Part of a small language model's weights: 14.3M parameters, rotary positions.
Each number is 128 + 32 x the weight over its row's rms, rounded and kept within 0 to 255. Layers, rows and columns count from 0. The size above them is the row's rms in percent of the matrix's.

# layer 3 attention value, 320x320, rms 0.0393, rows 173-257, columns 240-319
size [100 103  99  89  98 105  89  84 107  99  99  94 102 101 100 101  97  83  96  93  88  88  90  85  85  93  88  91  93  91  89  86  95  84  89  91  87  88  87  93  89  90  88  86  88  88  88  87  89  87  89  89  86  94  89  88  85  85  91  92  95  96  88  93  93  84  92  91  88  95  95  89  84  91  92  90  92  90  92  98  92  95  90 124 127]
[[110 100 123 151 151 121  76 150 115 102 117 183  97 203 132 153 132 132 135  65 128 156  92 103 144 129 105 188 124 115 148 103 152 109 115 141  74 127 117 148 120  98 100 148 164 130 135 101 124 145 123 109 125 124 136  39 163 135 150  79 140  61 121 130 114 102 181  89 114 126 143  98 166 130 128 138 115  81 155 125]
 [128 126  75 127  96 119 145 196  99 124 181 135  89 179 107 186  75 118  98 123 176 201 174 127 122 144 113 174 165 166 136 166 157 106 126 138 118 114  90  51  98 154 126 134 198 125 126 153 157 132 137 102  77 130 105 128 137 126 140 100 160  82 103  89  88 106 221  96 164 136 156 153 150 106 171 123 120 119 110 141]
 [112 118 112  64 106  99 124 113  55 108 131 161  62  88  96 109 101  74  89 122 110 108  83 141 103 108  92  98  94 128 112  61 123 113 147 123 172 131 103 155 147 139 120  33 155  88 190  81 178 168 118 185 130 141 122 169 175 133 113 199 118 108  65  80 168  78 105 150 173 146  89 132 120  79 146  91 113  94 135 121]
 [120 135 153 132 143 115 162 139 167 131 104 149 116 125 141 158 127 152  99  90 125 103 146 105 105 125  60 103 121 108 133 106  81 128 113 100 165 149 119 109  71 134 125  88 117  69 124 131 114  92 146 199 105 134 147  76 122 110 113 145  80 127 111 106 162 194 136 118 109 127 166 145 101 176  99 140 129 183 161 133]
 [151 114 151 127 100  73 133 169  71 150 129 108 105 148 140 112 115 160 143  85  67 159 132 122  96  81  89 171 135 143 127 145 160 110  84 160 127 123  96 135 112 137 147 106 166 150 132  79 100  97 132 149 146 123  98 139  97  87 132  42 118  81 154 105 136  56 191  90 114 123  85 168 124 101 103 147 112  63 133 105]
 [141 119 105 168 112 123 147 151  87 144 117 223  74  87  48 106  91  85 111 107  96 116  69 154 154 112 137 125 151 146 143 105 130  76 165 141 132 129  79 173 133  69 141  76 118 157 147  97 163 135  97  79 147 123 173 197  82 147  79 161 171 106 112 117 190  99 155 127 169 167 152 114 107  69 127  79 129 157  96 118]
 [ 87 128 144 175  80 182  92 113 144  93  58 199 188 148 133 107 134 189 141 150 166 120 121 172 141 105 132 129  46  86 127 176 143 126 146 144 134 139 109  73 158 144  57 156 153 169 150 137 139 123 144 136 153  82 125  96 151 125 127 144  51 136 158  77  91 105 106  78 133 114 115 135 113 150 130  65 130 140 158 115]
 [159 125 149 112 189 140 114 171 148  52 126  87 117 171 167 121 102 138 175 154 151 104 170 146 116  83 160 121 149 183 126 116 143 156 157 126 128 112 120 128 103 104 164 177  67 126  87 140 141 129  81 153 102  79 146 128 114  92 145  86 122  56 139 107 149 108 161 143  87  48 151 134 158 116  89 124 149  94 127 126]
 [108 149 141 173 116 189 115 108 159  96 125 152 138  71 142 151 126 182 120 125  82  98 113 156 144 111 144 161 175 105 138 117 144 144 108 128 118 106 181 109 121 146  86 145 155 106 111  80  67 113  79 129 128 159  72 141  79 127  81 141 119 146 152 159 147 131  94 154  85 144 167 123 127 132 130 129 150  57 135 102]
 [152 116 130 109  88 104 121 122  93 124 155  94 175 126  99 130  61 141 117 158 147 123 121 157 141 117 168  74  87 161 123  62 138 119 139 148 175 125 174 110 130 133 125 137 108 163 107  70 125 162 164 131 155 137  97 147  81 125 143  75 137  51  67  90  99 148 133 109 104 122  70 141 120  70 122 145 130 125 130 124]
 [111 154 102 103  98 131 180 158 135 139 129 191 183 139 159 160  73 172 113 134 102 138 130 162  83 158 158  88 125 109 129 116 114 116 139 132  75  67 106 154 109 109 132 157 142 122 166 108 138 181 173 113 107 134 126 119 191 140 130  66 143 140 181 130 123  83 119 102 127 117 126  89 116 155 102 117 189 104  92 133]
 [ 99 178 126  80 105  95  87  84 143 151  99 205 143 129 211 132 168 118 117 149  84 186 120 141  96 115 153 112 132 182 110 113 111 123 145 130 128 127 101 179 108 127 116  90 115 181 127 146 121 129 126 161 128 140 155 113 146 153 116 148  32 107  94 146 177 129 169 158 115 147 100 156  65 166  86 130 131 104  80 146]
 [ 86 142 109 113 123 126 139  89 189 123 108 169 176 120 143  79 127 134 124 152 140  83 120 170 137 134  87  63 138 126 137 162 138  99 141 114 102 128 176 157  96 122 132 131  93 148 166 148 122 111 133 114 134 178 122  73 174  62  80 160 106  75 144 116 180 133 106 113  97  96 139 139 165 170 134 147 177 173 168 147]
 [145 135 132 163 114 168 175 155 130 139 146 112 112 136  71 129 116 116 153 121 127 137 152 158  72 163 186 120 164 128 107 129 156 174 133 124 173 175 151 153 153  67 146 114 162  63  56 100 146 164 175  94 132 105 121 186 137 127 144 114 137 136 163 149 170 144 122 118 144 120 150 140 131 112 145 127 173 127 104 126]
 [108 149 130 131 161 133 191  56  80  93 181 151 165 149 106 182 152 149 158 168 128 112  98 160 153 155 146 137  84  94 164 129  83 151 115 116  74 185 127 135  90  57 119 171  79 101 131 106 148 118  82 144 170 128 105 146  75 103 153 122 135 168 130 142 170 127 115 132 133 132 153 136 120  92 142 165 122 125 117 100]
 [128 135 114 159 153  99 122 144 155 177 147 143 149  98 179  92  77 135 120  97 174 138 115 118 159 112  92 154  76 113 133 156 112  94 129 123 129 143 171 175  69 127 117 149 144  69 200  84  63  72 129 112  95 122  71 145  86  76 132 105 156 150 136 106  81 124 161  64 100  82  97 172 138  69  97 118 160 109 156 157]
 [126 161 163 189 117 142 110 129 171 128 175 144 134 144 147  72 127 105 163 140 157 121 124 114 126 102 110 155 127 130  82 138 170 174 125 122  65 114  93 125 140 117 125 128 157 113 157 124  95 134 129 149 149 163 114 107  69 138 140 170  94  61  98 165  91 118 105 180 134 129 118 109 140 110  95  28 144 131  92 133]
 [163 182 108  95 109 129 110  90  68 128 171 121 102 144  96 135 198  86 149  96  93 153 177 117 126 191 151 149 178 131  89  71 125  99 141 125  93 115 133 173  80 165 113 108 101 143 135 128 152 160 109 159 148 129 131 159 110 146 155  94 110 165 128 159 128 117  74 200 119 177  78 138 105 128  97 135 118 148 145  99]
 [122 167 147 119  98 198  88  93 121 167 179 141  75 130  72 151 167 121 158  91 125  95 137 135 104 134  98 180 126 161 140  71 148 155 114 135  91 124 112 130  97 121 148  60  63 122 104  80 116  74 117 123 159 111 174  92  80 134 106 122 103 127 125  74 134 120 155 176 174 163 140  97 137 100 116 112 141 167  97 108]
 [ 79  35 133 148 128 121  71 126 124 155 175 125 105  73 142 161 117 118 142  58 100 115  97 158 100 164  86 135  81 169 127 165 112 111 112 136 105 125 168 179 119 173 133  86 148 110 134  67 147  77 126 188  98 113 135 147 182 152  62 137  79 169 111 131 147 110 133 140 102  86 178 131 105 123 114 140 133 135 157 155]
 [136 129 185 141 190 132 124 117 146 113 167 142  75 113 162  76 149  59 130  79 163  86 124 137 154 168 133 158 149 117 129 167 152  94 133 117  99 173 147  89 102  96 146 161 122 139  98 143 111 153 127 127 141 121  53 130 140 150 146 130 207 133  67 120 107 229 163 136  51 122 152 148  91 147 119 110  95 137 124 150]
 [114 120 192 129 102  89 134 126 118 176 150 190 105 133 138 138 129 152 152 141 137 140 139 126 176 157 163 118 167 107 118 156  97 103 170 142 143 100  55 122 142 192 113 115 132 100  83 153 110 133 103  86  87 131 100 143 109  80 122 150 125 135 138  83 167 116 166 116 102 149 134 141 147 167 130 169 138 139 150 126]
 [171 118 129 131  82  78 135 112 125  62 141 141  83 151 189 181  88 103 118 150  99 116 103 105 132 108 120 169 181 172 149 110 127 112 114 133 178 121 178 101 125 166 140 138 198 110 184 139 128 142 129 111 113 117  72  97 147 158 123 144  91 153 135 109 174  81 134 117 126  97 128 133 158 116 127 149  87 137 131 134]
 [103  80 147  97  85 190 123 164 122 108  91 149  54 144 159 122 147 114 125 194 182  95 128 154 129 102 172 125 166 173 116 108 166 151 120 120 116 143 162 115 138 118 151 126 154 127  98  87 150 163 142 153 140 146  81 144 150 117 155 118 127 208 113 139 145 135 156 139  54  97  81 136 142 126 173 194 110 200 165 111]
 [115 151 154 199 134 132 154 121 133 217 141  99 116 101  91 179 134 139  99 116 138 175 183 106 153 118 166 145 144 127 114 110 141 120 122 122 116 181  46 121 174  34 132 146 121 149 187 140  78 179 172  64  86 111 122  89 123 102 102 137 171  86 129 127 177 111 159  87  39 115 150 156 122 181 125 105 114  86 153 123]
 [115 133 157  96  92 104 140 140 139 150 144 178  42 139 134  90 153 149 147 128 104 126  95 143 162 172 200  99 131  77 129  98  89  80 102 147 147  97 108 135 129  96 116 117 178 102 165 116  68  84  46 156  82 140 110 150 197 107 121 175 103 117 165 160 156 113 173 112  87 141 110 118 115 130 110  49 140  81 193  89]
 [155  72 107 103 104 172 121 125  75 148  90 105 157 160  62 122 157 172 143 146 173 122 153 150 129 117 181 124 147 138 160  89  72  97 102 144  98 115  83 171  86 129 160 114 151 139 139 103 171 111 171 225 165 119 100 113 111 128 171  85 122 125 108 113 135  97  84 122 127 168 115 156  96 126 175 115 134 123 123 103]
 [164 161  96 170 130  57  95 122 107 134 132  92 153 144 149  66  76 134 108 212 142  68 145 122 173 134 168 118  52 145 137  76 142 116 121 142 128 112 128 131 145 112 130 160 110 202 158 194 130 210 118  67 137 132  64 104 101 120  62  86  67 136  99 179 182 141 121 141 180 103 126 120  91  80 103 129 144 113  60 114]
 [145 166 134 168 114 130 188 108 101 113 131 152 123 147  47 206 124  38 120  92  81 178 127 137 144 133 185 145 153 166 116 115  99 125 118 127  65 108 110 179 162 155 118 135 142 108 143 143  99 124 106  91 118 108 125 114 116 148 115 175  92 132  80 139 118  95 165 111 128  86  69 134  88 128 139 100 157 153 127 118]
 [102 128 126 164 153  96 124 142 124 152 139 120 127 101 124 125 130 110 135 121 151  52 138 135  70 118  75 138 163 124 114 119 147 217 140 119 130 148 164 122 101 187 127 168  68 110 101 117  93 170 119 162 116 122 140 112 142 138  94 156 189 110 113 137  85 151 127 203 127 136 109 114 133 187 113  83 103  89 130 147]
 [160 172 136 117  87 146 149 104 140  69 154 109 114  84 164 101 219  81 192 175 132  62  56 135 102 141 149 168 114  22 116 134 129 100 167 126 165 167 133  82 123  80 150 169  95 114 107 167 157 220 132 175 166 121 125 108 147 115 176 126 147  89 154 109 105 120  93 145 146 118 112 130 150 157  80 164 102 140  98 150]
 [152 146 112  97 123 199 123  94  55 141  96 149 177 146 138 105 127 141 154 154 118 138 208 156 142  93 178 100 144  98 134 101  75 141 132 125 184 205 134 145 164  90 186  94 116 108  93  98 148 144 153 117 116 143 144 157  77 136 156 169  58 152 192 115 128 195 145 137 111 137 109 145  94 115  88 130 126 135 146 121]
 [117 110  82 112  86 136 156 172 130 133 106  49 192 179 129 146 123 156 132 137 103  86 101 117 136 109 123 110 136 230 119 119  87 124  90 128  97  98 166 140 112 141 128 108 101 141 122 135  87 172 150 130 107 118  93 140 143 102  98  86 112  64 169 114 145 141  95 126 137 114 166 106 123 135 111 130 116 120 137 105]
 [116 112  69 119 144 131 114 146 133 140 146 101 168  64  95 119  82 184 136 104 163 120 130  94 140 122 120 126 147 155 122  89 129 141 139 134 132 129 156 109 130 118 181 174 116  81 111  92 140  58 117 130 111 132 148 149 120 114 111 143 148 126 112 156 159 112  99 101 109 143 126  98  79 148 130 129 145  90 117 131]
 [165  68 128 106  99  59 148 111 120 140 136 133 118 140  65 131 114  94  55 132 134 112 154 107 129 107 164 141 120  64 105 132 142 155 180 137 181 125 111 107 100 125 144 143 167 161 193 101 102 133 114 133  94 157  92 134 101 127 136 142  59 161 112 155 129 137 147 131 143 109 167 137  76 131 121 103 174 101  72 103]
 [180 115 142 131 172 117 122 104 168 135 142 122 121 121 154 215 127 160 121 208 162 142 159 132 144 132  91  93 146 180 151 114 138 125 117 145 106 149 137  62 151 165 104 145 143  68 164 175 212 162 125 115 141 123  43 129 130  71 170 111  93  71 161 141 120 159 131 119  65 157 148  78 128 169 128 144 112 120 137 123]
 [150 171 150 164 143 125 127 153 147 125 179 188 207 101  84  37 178 162 178 113 135 141  93 116 131 119 153 119 127 149 119 140 120 134 147 119  88 127  59 100 134 112 139 121 106 126  92 200 125 125 150 129  96 110 184 116  83 119 138 124 198  56 107 176 170 137 118 150  86 151 156 122  89 105 130 107 123 104 134 118]
 [145 215 195 119  87 125 185 125 227 112 178 163  88 134 145 155  46  80 108  90  91 131 145 128 111 174 132  78 190 117 123 157 139 206 144 172 150 112 174 107 108 166 137 106  89  82 108 160 126 126 107 178  86 131 170 122 121 157 165 126 115 129 115 131 107 154 164 131 118 128 182 169 102  76  83 128  95 202 223 142]
 [151 129  94  99 104 126  77  81  99 137 119 176 104 178 170 159 191 157 113 151 141 153 103 147 167 123 101 164  71 183 114  97 124 140  90 146 145 138 131 152 102 185 144 162 146 121  38 144 106 123  92 119  88 144 102 202 192 147 102 131 141 154  87 104 161 165 109 153 132 141  67 131 119 176 125  90  95  81  78 124]
 [ 80 167 163  95 127 151 139 116 148 109 101 102 111 140 121 101 106 106  75  53 118  77 105 143 121 147 188 122 101  98 134  68 139 152 139 145 165 156 120 124 136 225 171 181  88 172  86 112 114 106 156 146 162 151 155 127 119  84  69 142 160 109 141 140  56 105 154 166 151 180 110 108 172 132 146 118 150 117 135 159]
 [120 107 131 145 122 140 129 146 121 135 110 154  92 122 160 118 139 105 100 118 207 190 111 119 119 164  74 128 181 106 125  96 161 107 155 119 168 110 141  72 147 185 132  73 160 162 114 103 104 122 166 177  79  99 106 141 186 129  65 156  96 150 125 105 173  94 140 174 122 101 131 168 161 146 123 177 121  96 155 146]
 [151 117 156  85 169 125 118 122 126 143 128 158 106 124 203 114 152  44 115 101 130  89 133 180  77 131 202 133 124 107 150 127 129 113 100 125 130 133 140 106 152 125 129  52 106 136 182  94  84 157 125  89 122 111 122 124 153 133 110 151 120 133 158 126  90 111 138 126 137  97 144 162 148 163 126 169  81 122 117 124]
 [143 112  86 115  96 131  81 118 124 144 146 194 124 132 176 135 127 136 128 115  64 173 201 117  91 162 116 137 179  61 122 192 170 112 145 107 130  88 144 161  64  93 126  34 127 103 134 123 161 124 126 116 134 104  98 142 132 119  91 168 142  74 119 116 161  84 161 120 141 112 123 121 158 107 138 180 143 135  99 107]
 [122  74 166  92  84 167 123 157 195 165 122 102 114  90  83 130 100 172 103 111 150 164 150 155 136 138 123  66 144 105 161 125 127 125 132 125 162  77 146 158 111 152 128  95 119 160  59 184 181 110 174 106 111 123  72 199 153 122 110 107 124 122 124 100 135 181 129 144 171  96 126 111 128 111 157 102 126  54 138  97]
 [133 177 113 137 126 156 156 129 180  95 193  89 107  50 184 184 134 151 116 151 112 136 126 116 143  92 132 157 142 182 120 112 118 151 128 122 167 120 170  89 148  92  88 117  92 161 113 132 140 119 124 139 144 112 127 114 164 103  63 161 134  65  95 184 151 101 109 153 106 136 136 122  57 118 144 111 109 139 145 100]
 [159 116 132  77  80 132 112 118 159 158 214 155 135  81  92 160  87 150 128 108  97 185 127 116 119 120 151 153  77 119 138 118 118 100 154 122 155 176 134 112 143 113 133  78 137 118 156 148 157 150 176 162 155 136 113 160 136 141 106 158 125 101 166  81 212 144 102 129  45 157 132 124 122 122 107 144 132 142 190 169]
 [166 128 128 123  95 103 128  97 179 132 171 175 127  50 116 106 120 185  82 154  99 109 156 132 134 160 190 160 100 195 107 148 158 101 155 157 121 164 116  99 123 178  89 182 118 159 142 164  62 142 140 164 153 140 134 152 199 116  94 144 134 106 146 161  98 174 175 109 101 157 166 116  90 135 122 201 144 126 102 118]
 [108  61 149 130 159 144 230 114 132 142 149 135 155 127 118 130 143 105 139 143  94 157 132 105 127 131 167 124 145 110 110 115  98  88 141 104 129 124 139 124 105 163 188  96 115 159 122 119  95 138 102 137 132 115  97 148 112  87 121 115 136 141 127 160 161 219 122 160 107 122 124 165 134 177 168  97 146 126 159 143]
 [101 139  82 135 104 135 184 126 119 133 127 169 186 155 209 158 119  95 123 136 128  65 155  93 115 162  87 136 195 120 129 137  73 111 122 141 185 115  88  72 111 109 122 102 174 183 125 180 111 162  91 137 122 121 209 147 139 114 150 102 154 125 178 106 117  85 121  93 136 147  86 120 150 115 155 114 105 137 139 121]
 [109  94 117 142 136 132 185 119 102 125 131  75  79 116 168 165 170  52 115 153 159 121 191 127 192  79  95 217 169 134 104 105  97  99 142 124 114 175  97  85 119 149 149 101 156  58 104 112  61  92 154 149 144 154  59  94  96 140 143 101 155 136  99 129 144 152  84  94  94 132 114 108  86 108 136 168 160 205 170 135]
 [165 170  95 106 109 108 116 139  95 141 148 110 131 171 117 155 207  80 137  65 175 167  23 139 140 139  96 114 132  92 134  94  77  94 108 107 104 162 190 117 133 133 119 180  98 164 146 193  26 135 199 127 134 130 103  92 121 156 166 120 137 166 140 160 137 108 115 136 156 118 124 125 127  81 137 193 119 108  84 161]
 [140 102 161 108  67 114 133 116 159 171 200 117 167 149 109 107 149 146 106 160 120 160 175 172 170 105 145 103  98 104 133 152 134 103 146 166  74 220  81 118 209 188 156 156 163  60  79 142 109 144 143 115  63 147 141 103  98 122  98 123 133 213 107 129 150 119 129 106 109 103 165  85 142 159 121 143 100 145 110 160]
 [115 123  76 106 183  87 102 177 102 128  97 175 114  88 107 222 133 130 116 144 108  72  62 106 145 125 142 215 153 116 133 171  96 129 124 114 112 146 180 199 165 146 101  93 140  92 132  86 103 143 142 176 141 131 136 163  99 149 121 166 102 140 168 122 110  83 102 150 127 105 153 156 158 131 119 182 121 191 163 156]
 [117  43 119 141 148 151 159 102 110 146 128  77 171  74 119  97 116  97 122 139  94 185 187  88 139 142 183 100 113 150 125 146 167  96 103 134 101 172 154  86  87  93 145 115  77 111 197 138 120 140 167  99 183 104  91 100 111 135 159 121 195 123 110  95 115 176  74 106 115 144 156 140 103 157 110 167 143 162 144 154]
 [115 176  95 105 163  95 184  89 124  87 125 114 169 139 118 170 137 122  87 128 167 103  48 135 115 185  86 171 160 233 128 142  88 137 132 133 108 138 160 157 160 151 131 123 127 102 128 114  79 133  91 119 130 129 182 131 141 162 120 108 144  89  78  84 116 135 143 117 126 138 139 113 146 139 146  88 123 134 114 134]
 [134 141 132  90 116 151  67 113 119 129 162 119 122 211 101 132 103 124 120 195 139 165 104 150 136 174 138 134 120 110 141 178 116 136 106 111 113 123 136 149 153 106 155 188 118 142 125 138  65 154  98 146 125 141 124 122 131  91 164 129 134 123 110  74 106 178 140 133 158 166 173 130 157 195 145 116 140   5 173 128]
 [104 125 160 144 102  71 110 118  95 159 203 142 150 184 140 105 129  97 125 198 164 171 126 123 117 175 134 146 165 190 146 100  93  61 123 117  66 112 153 140 161 145 195 105  75  82 139 107 107 121  90 100  75 141  43 145 158 112  93 129  87 121 108  91 131 133  63 124 136  91 111 137 110 159 149 113 113 138 137 114]
 [150 139  78  91 158 111 133 117 116 136  85 176 116 121 127 118 161 146 108  46 174 134 132 154 149 109 120  93 119 170 106 169 117 130 113 110  66  97 141  74  94 100 136 137 173 142  79  68  98  88 123 141 146 132 209 131 156 149 159 139  90 158 130 131 147 126 126 147  87 102 156 141 148 177 111 113 136 116 122 164]
 [ 58 128 106 159 140 180 162 108  88  92 133 104 141 177  70  38 135  57 106 126 137 163 108 122 143 154 162  92  72 135 111 154  95 133 124 111 159  74 155 202 130 135 118 114 113 149 157 130 113 168 149 155 150 124 157 128 121 222 142 156 120 159  98 111 119 105  76 149 146 151  80  84 112 130 123 121 129 120  69 134]
 [122 225 116 110 170 146 186  77 133 122 128  93 167 121 164 114 115 152 120 155  76 186 138 142 123 136 105 112 168 111 130 116 116 138 115 126 160 157 123  50  83  85 130 136 178 122 190 128 152 101 152 122  99 127 103 113  73  75 162 141 153 148 129 109 140 107 115 145 142 133 132 158 141  94 129 126 133 209 113 121]
 [159 116 135 150 140  79  99 117 139 123 166 164 160 167 134  49 143 164 127 178 116 169  93 112 156 142 139 186 123 122  97 161 150 140  92 121 121 103 143  50 117 174 124 205 157 108 177 119 110 137 127 141 135 113 134  93 145  93 121 152 198 112 113  92 112 136 135  58 109 135 110  82  84  47 116  94 117 132 116 126]
 [ 86 122  92 131 184  97 115 152  98  72 184 187 156  93 125 100 126  53 136  78  45 147 116 107 115 167 132 147  47 162 138 208 150 149  94 149 111 157 136 111 161 127 107 171 146 145 141 126  83 104  84 135 126 135 134 143 120 159 166 122 162 140  99 166 121 172 188  48 130 131 190 107 150 100  89 165 123  66  98 118]
 [148  90 153  87 148 136 148 131 101 116 110 154  64 111  81  58 161 101 126 133 121 125 162 115 107 109 171  83 167  87 113  94 101 141 167 141 171 129  97 145  87  77 168 186 116 170 155 200 137 181 134 152 133 111 123 145 135 142 158 150 165 141 112 144 127 132 104 102  68 139 175  94 124 112 123 100 114 121 163 144]
 [169 187 108 111 107 145 136 127 128 134 127 116 166 184 120  38 103 180  82 128 122 120 184 135  94 193  79  66  92 146 109  90 121 127 139 125 109 112 135  63 118 165 126 104 120 100 161 135 146 115 111 159 180 130  59 187 117 155 127 148 164 110 137 112 140 135 181 151 167 112 121 142 138 102 130 107 108 135 128 112]
 [106 136  89 106 132 110 168 146 123  81 138  90  72 128 129  84 129 180 122 126 100 127 116 151 166 124 144 172  56 127 150  93 128 127 126 122 105 128 102 148 160 152 170 110  64 108 143  96 120 127  90 151 176 137  81 121  79 117  93 139  95 106  99 148 110 126 153 113 163 101 126 134 129 150 111 107 122 145 122 107]
 [177 212  97  84 124 148  98 110 117 129 132 175  42 110 101 124 100 142 149 123 160 130  77 110 107 133 116 125 111 137 141 136 133  78 129 134 161 142 106  93 113 139 111 131 167 130 143 182 129 137  68 115  97 140 140 141  59 137  97 147 156  85 117  92  15 118 149 134 145 121 151 126 113  80 143  99 123 113 163 138]
 [ 68 141 139 118  97 141  65 207 105 158 157 101 128 180  69 115 118 139 114 173 114  81 125 134 143 148  86 109  87 142 135  66  89  87 108 116 142 153 122 166 122 132  64 105 171 135 128 100  59 113 118 119  97 134 128 147 166  42 157  69 133 113  73 184 173 123 131  85 160 165 112 104  90  62  90 120 148 148 194 158]
 [102 138 178 136 113 115 114  90 110 149  42 106 119 126  59 121 162 172 171 135 146 146 100 116  92 110 169  93 138 188 165 116  76 150  91 122  70 117 100  93 120 109 107 170 168  76 166  69 141 180 168 175 163 149 164 134 103 103 156 153 103 171 156 107 163 165  93 160 134 151 178 110 147 157 131 169 111  56 160 111]
 [107 131 109  78 188 129 147 137 130 104 160 112 158 143 137 120 114  65 125 112  87 121  66 128 122 102 118 173 124 128 125 113 176 131 112 128  70 171 182  72 162 123 131 163  92 122 133 109  88 147  96 118 116 110 142 110  95 127 125  77 138  93  90  81 119 196 148 125 208 150 160 131 139 153  98 124 129  51 136 118]
 [178 129 154  82 146  99 116 174 120 142  97 111 143 100 180 179 133 110  93 149 110 174  82 104 132 132 167 107 104  50 146 125 140  69 174 109  80 111 106 144 105  73 127 166 123 143 137 176 142 161 127 148 102 110 172 125 131 143  64 129  61  78 162 183 165 107 138 132 100 127 147 143 120 135 136 177 162 107  83 136]
 [111 118 157  80 117 177 182 124 105 107 152 165 154 196 138 106 112 218 150 184 173 181 206 134 154 152 101 121 113 142 107 122 114 140 157 143 115 133 122 176 159 146 134 155 141 105 121 186 135  93 108 112 104 137 121  78 154 169 142 117 140 126  84 107  70 103 191 144  93 120  80 123 140  74  60 115 129 121  71  94]
 [ 84 172 105 142 115 163 155  85 140 134 172  79 127 131  73 130  83 166 153 101  76 152 158 130 119 129 152 162  99 121 132 183 155 151 115 138 162 124 107 160 179 174 145 134 108 140 183 137 129 114  66 112 114 137 142 173 106  97 132 113  77 149  88 150 135 103 100 104  68 123 128 147  82  48 155  84 144 101 121 127]
 [201  66 110 170 174 150 175 149 100 155 128 122 106 100  73 155 171 101 129 143  96 130 108 109 173 115 125 128 125 134 132 138 159 156 149 125  78 151 145 176  84 154 165 105 111 128 114 208 110 105 143 183 161 130 142 118  79 154 128 165 175 169  47  90 186 113 109 168 114 133 138 167  96 158 120 118 169 153 190 175]
 [146 120 130 100 100 109  66 105 126 128  65 122 135 154 134 175  88  83 140 154 155  49 126 115 147 110  93 151 242 126 129 113 116 131 101 146 148 133 158 155 116  96 140 110 154 148 203 175 129 102 140 116 152 121 117  89  77 117 142 100  95 107 125 113 214  89 159 115 139 115 173 149 106 114 135 141 133 163 124 152]
 [124 173 110 152 128 124 158 128 151 141 120 158  68 122 111 151 151 152 116 150 140 146 111 150  96 159 113  93 142 104 128 119 186 159 110 120 104 102 133 132 130 188 108 144 143 142  69 106 101 107  92 170 147 137 160 148 122  61 140 124 173 194 136 189  71 153 149 152  81 146  98 134 121 153 165 139 123 132 101 121]
 [121 116 170  97 168 196 166  78  61 130 143 126  86 222  78 165 110 131 123 179 144 102 136 136 156 116 100  96 108 180 123 123 114 145 128 112 120 116 168 124 142 147 128 128 116 144 145 116 144  59 181 140 103 154 135 135  80  99 182 131 106 152  76 130  84 114  93 151 142 126  99 101 156  94 140 118 140  88 149 134]
 [164 178 154  67 151 127  72 128 183 138 146 118  88 116  31  52 204 131 143 133 140 140 163 121 145  59 161 132 133  95 152 119 141 133 114 150 171 141 150 134 143  94 128  82 153 140 111 173 202 106 124 129 151 123  63 128  92 126 174 160  89 137 205 158 190 134 127 109 149 161 102 111 124 183 112 135 144  52 134 137]
 [144 113 144 180 103  87 122 128  91 102 130  91 110 132 116 163 177 121 154 179 139 120 148 114 144 195 166 102 152 124 139 195 174 151 119 128 101 124 123 146 142 114 107 207 155 120 102 129 169 111 126 102 128 129 164 108  76 175 182  96 154 127 152 108 138 169 130 126  87 149 124 108 124 153 108 138 127 164 165 127]
 [159 200 159  90 177 173  93 146 134  94 152 113 134 112  59 159 168 115  63 102  84 143 156 146 155 102 255 165 111 139 144  82 160 111 131 119 132 148 131 189 130 157  94 143 131 127 100 122 184  83 165  74 137 118 134 130  87 115 116 188  79 152 136 104 135 136 194 141 185 137 138  96 171 137 122 136 139 120 116 133]
 [ 85 129 121  75 186 105  88 110 119 120 141 153  98 163 116 152  81 122 110 195 172 134  48 150  86 134  91 134   0 120 106 107 133 107 144 158 121  97  94  65 183 120 101  79 157 157 128 137 154 119 123 107 118 150  97 119 160  81 137 110  73 142 117 113  54 117 135 125 136 119 112 139 130  40 108  94 127 137 174 149]
 [113 129 135 129 136 158  85 145 147 138  85  58  59 183  46 115 133 147 104 166 156  70  92 164 109 120  94 139  94 126  97 137 119 166  81 125 201 157 126 107  89 124 105 180 152 128  32 157 164 125 154 109 122  99 110 149 176 152  77 129  88  90 157 113 123 124 171 126 131 142 118 125 185 226 130 137 129 110 108 118]
 [ 56 132 148 170 140  99 156 126 154 133 163 147 115 148 130 107  77  97 159 146  73  51 157 122 143 131 109 148 129 196 127 180 136 115 130 147 111 152 163  69 117 128 124 127 205 152 131  67 156 125 176 137 110 124 161 119 108 164 169 130 182 174  98  44  95 183  83 118 124 121 164  49 120 176  91 154 141 203  73 136]
 [117 144 128 132 148  79 131 165 120 107  51 105 164  84  87  71 111  75 110 125 143 129 111 123 164 156  89 120 161 122 125 117 167  70 127 112  98 135 155 168 158 140 103 195  95 109  87  75 142 157 119 144 133 129 171 132 151 152 134 116 121 173 162 113 112 139 109 148 136 160 133 146 128  99 127 181 136 117 109 132]
 [120  92  98 115 116  60 144 122 151 101 123  65 106 137 104  55 118 115 183 121 126 156 105 119 135 111 100 124  88 140 130 115 114 125 159 159 164 138 101 114 192 150 122  98 107 210 120 130 217 141 126  80 179 138 140 105 144 178 158  89 140 142  95 158 130 138 163  62 134 102 119 110 102 137 131 104 153 150  99 134]
 [128 127 126 219  84 114 143 148 116 115 135  97  79 128 102  94 186 119 173  61  78 142  83 129 137 124 143 124 160 161 146 120 149 117 107 137 114 112 160 117 152 178 131  53  67 168  94 113 127 158 105 112 113 118 168 130  64 156 123 164 105 146  49 107 115  88 130 198 180 168 159  94 111 116 136  70  91 162  84 110]]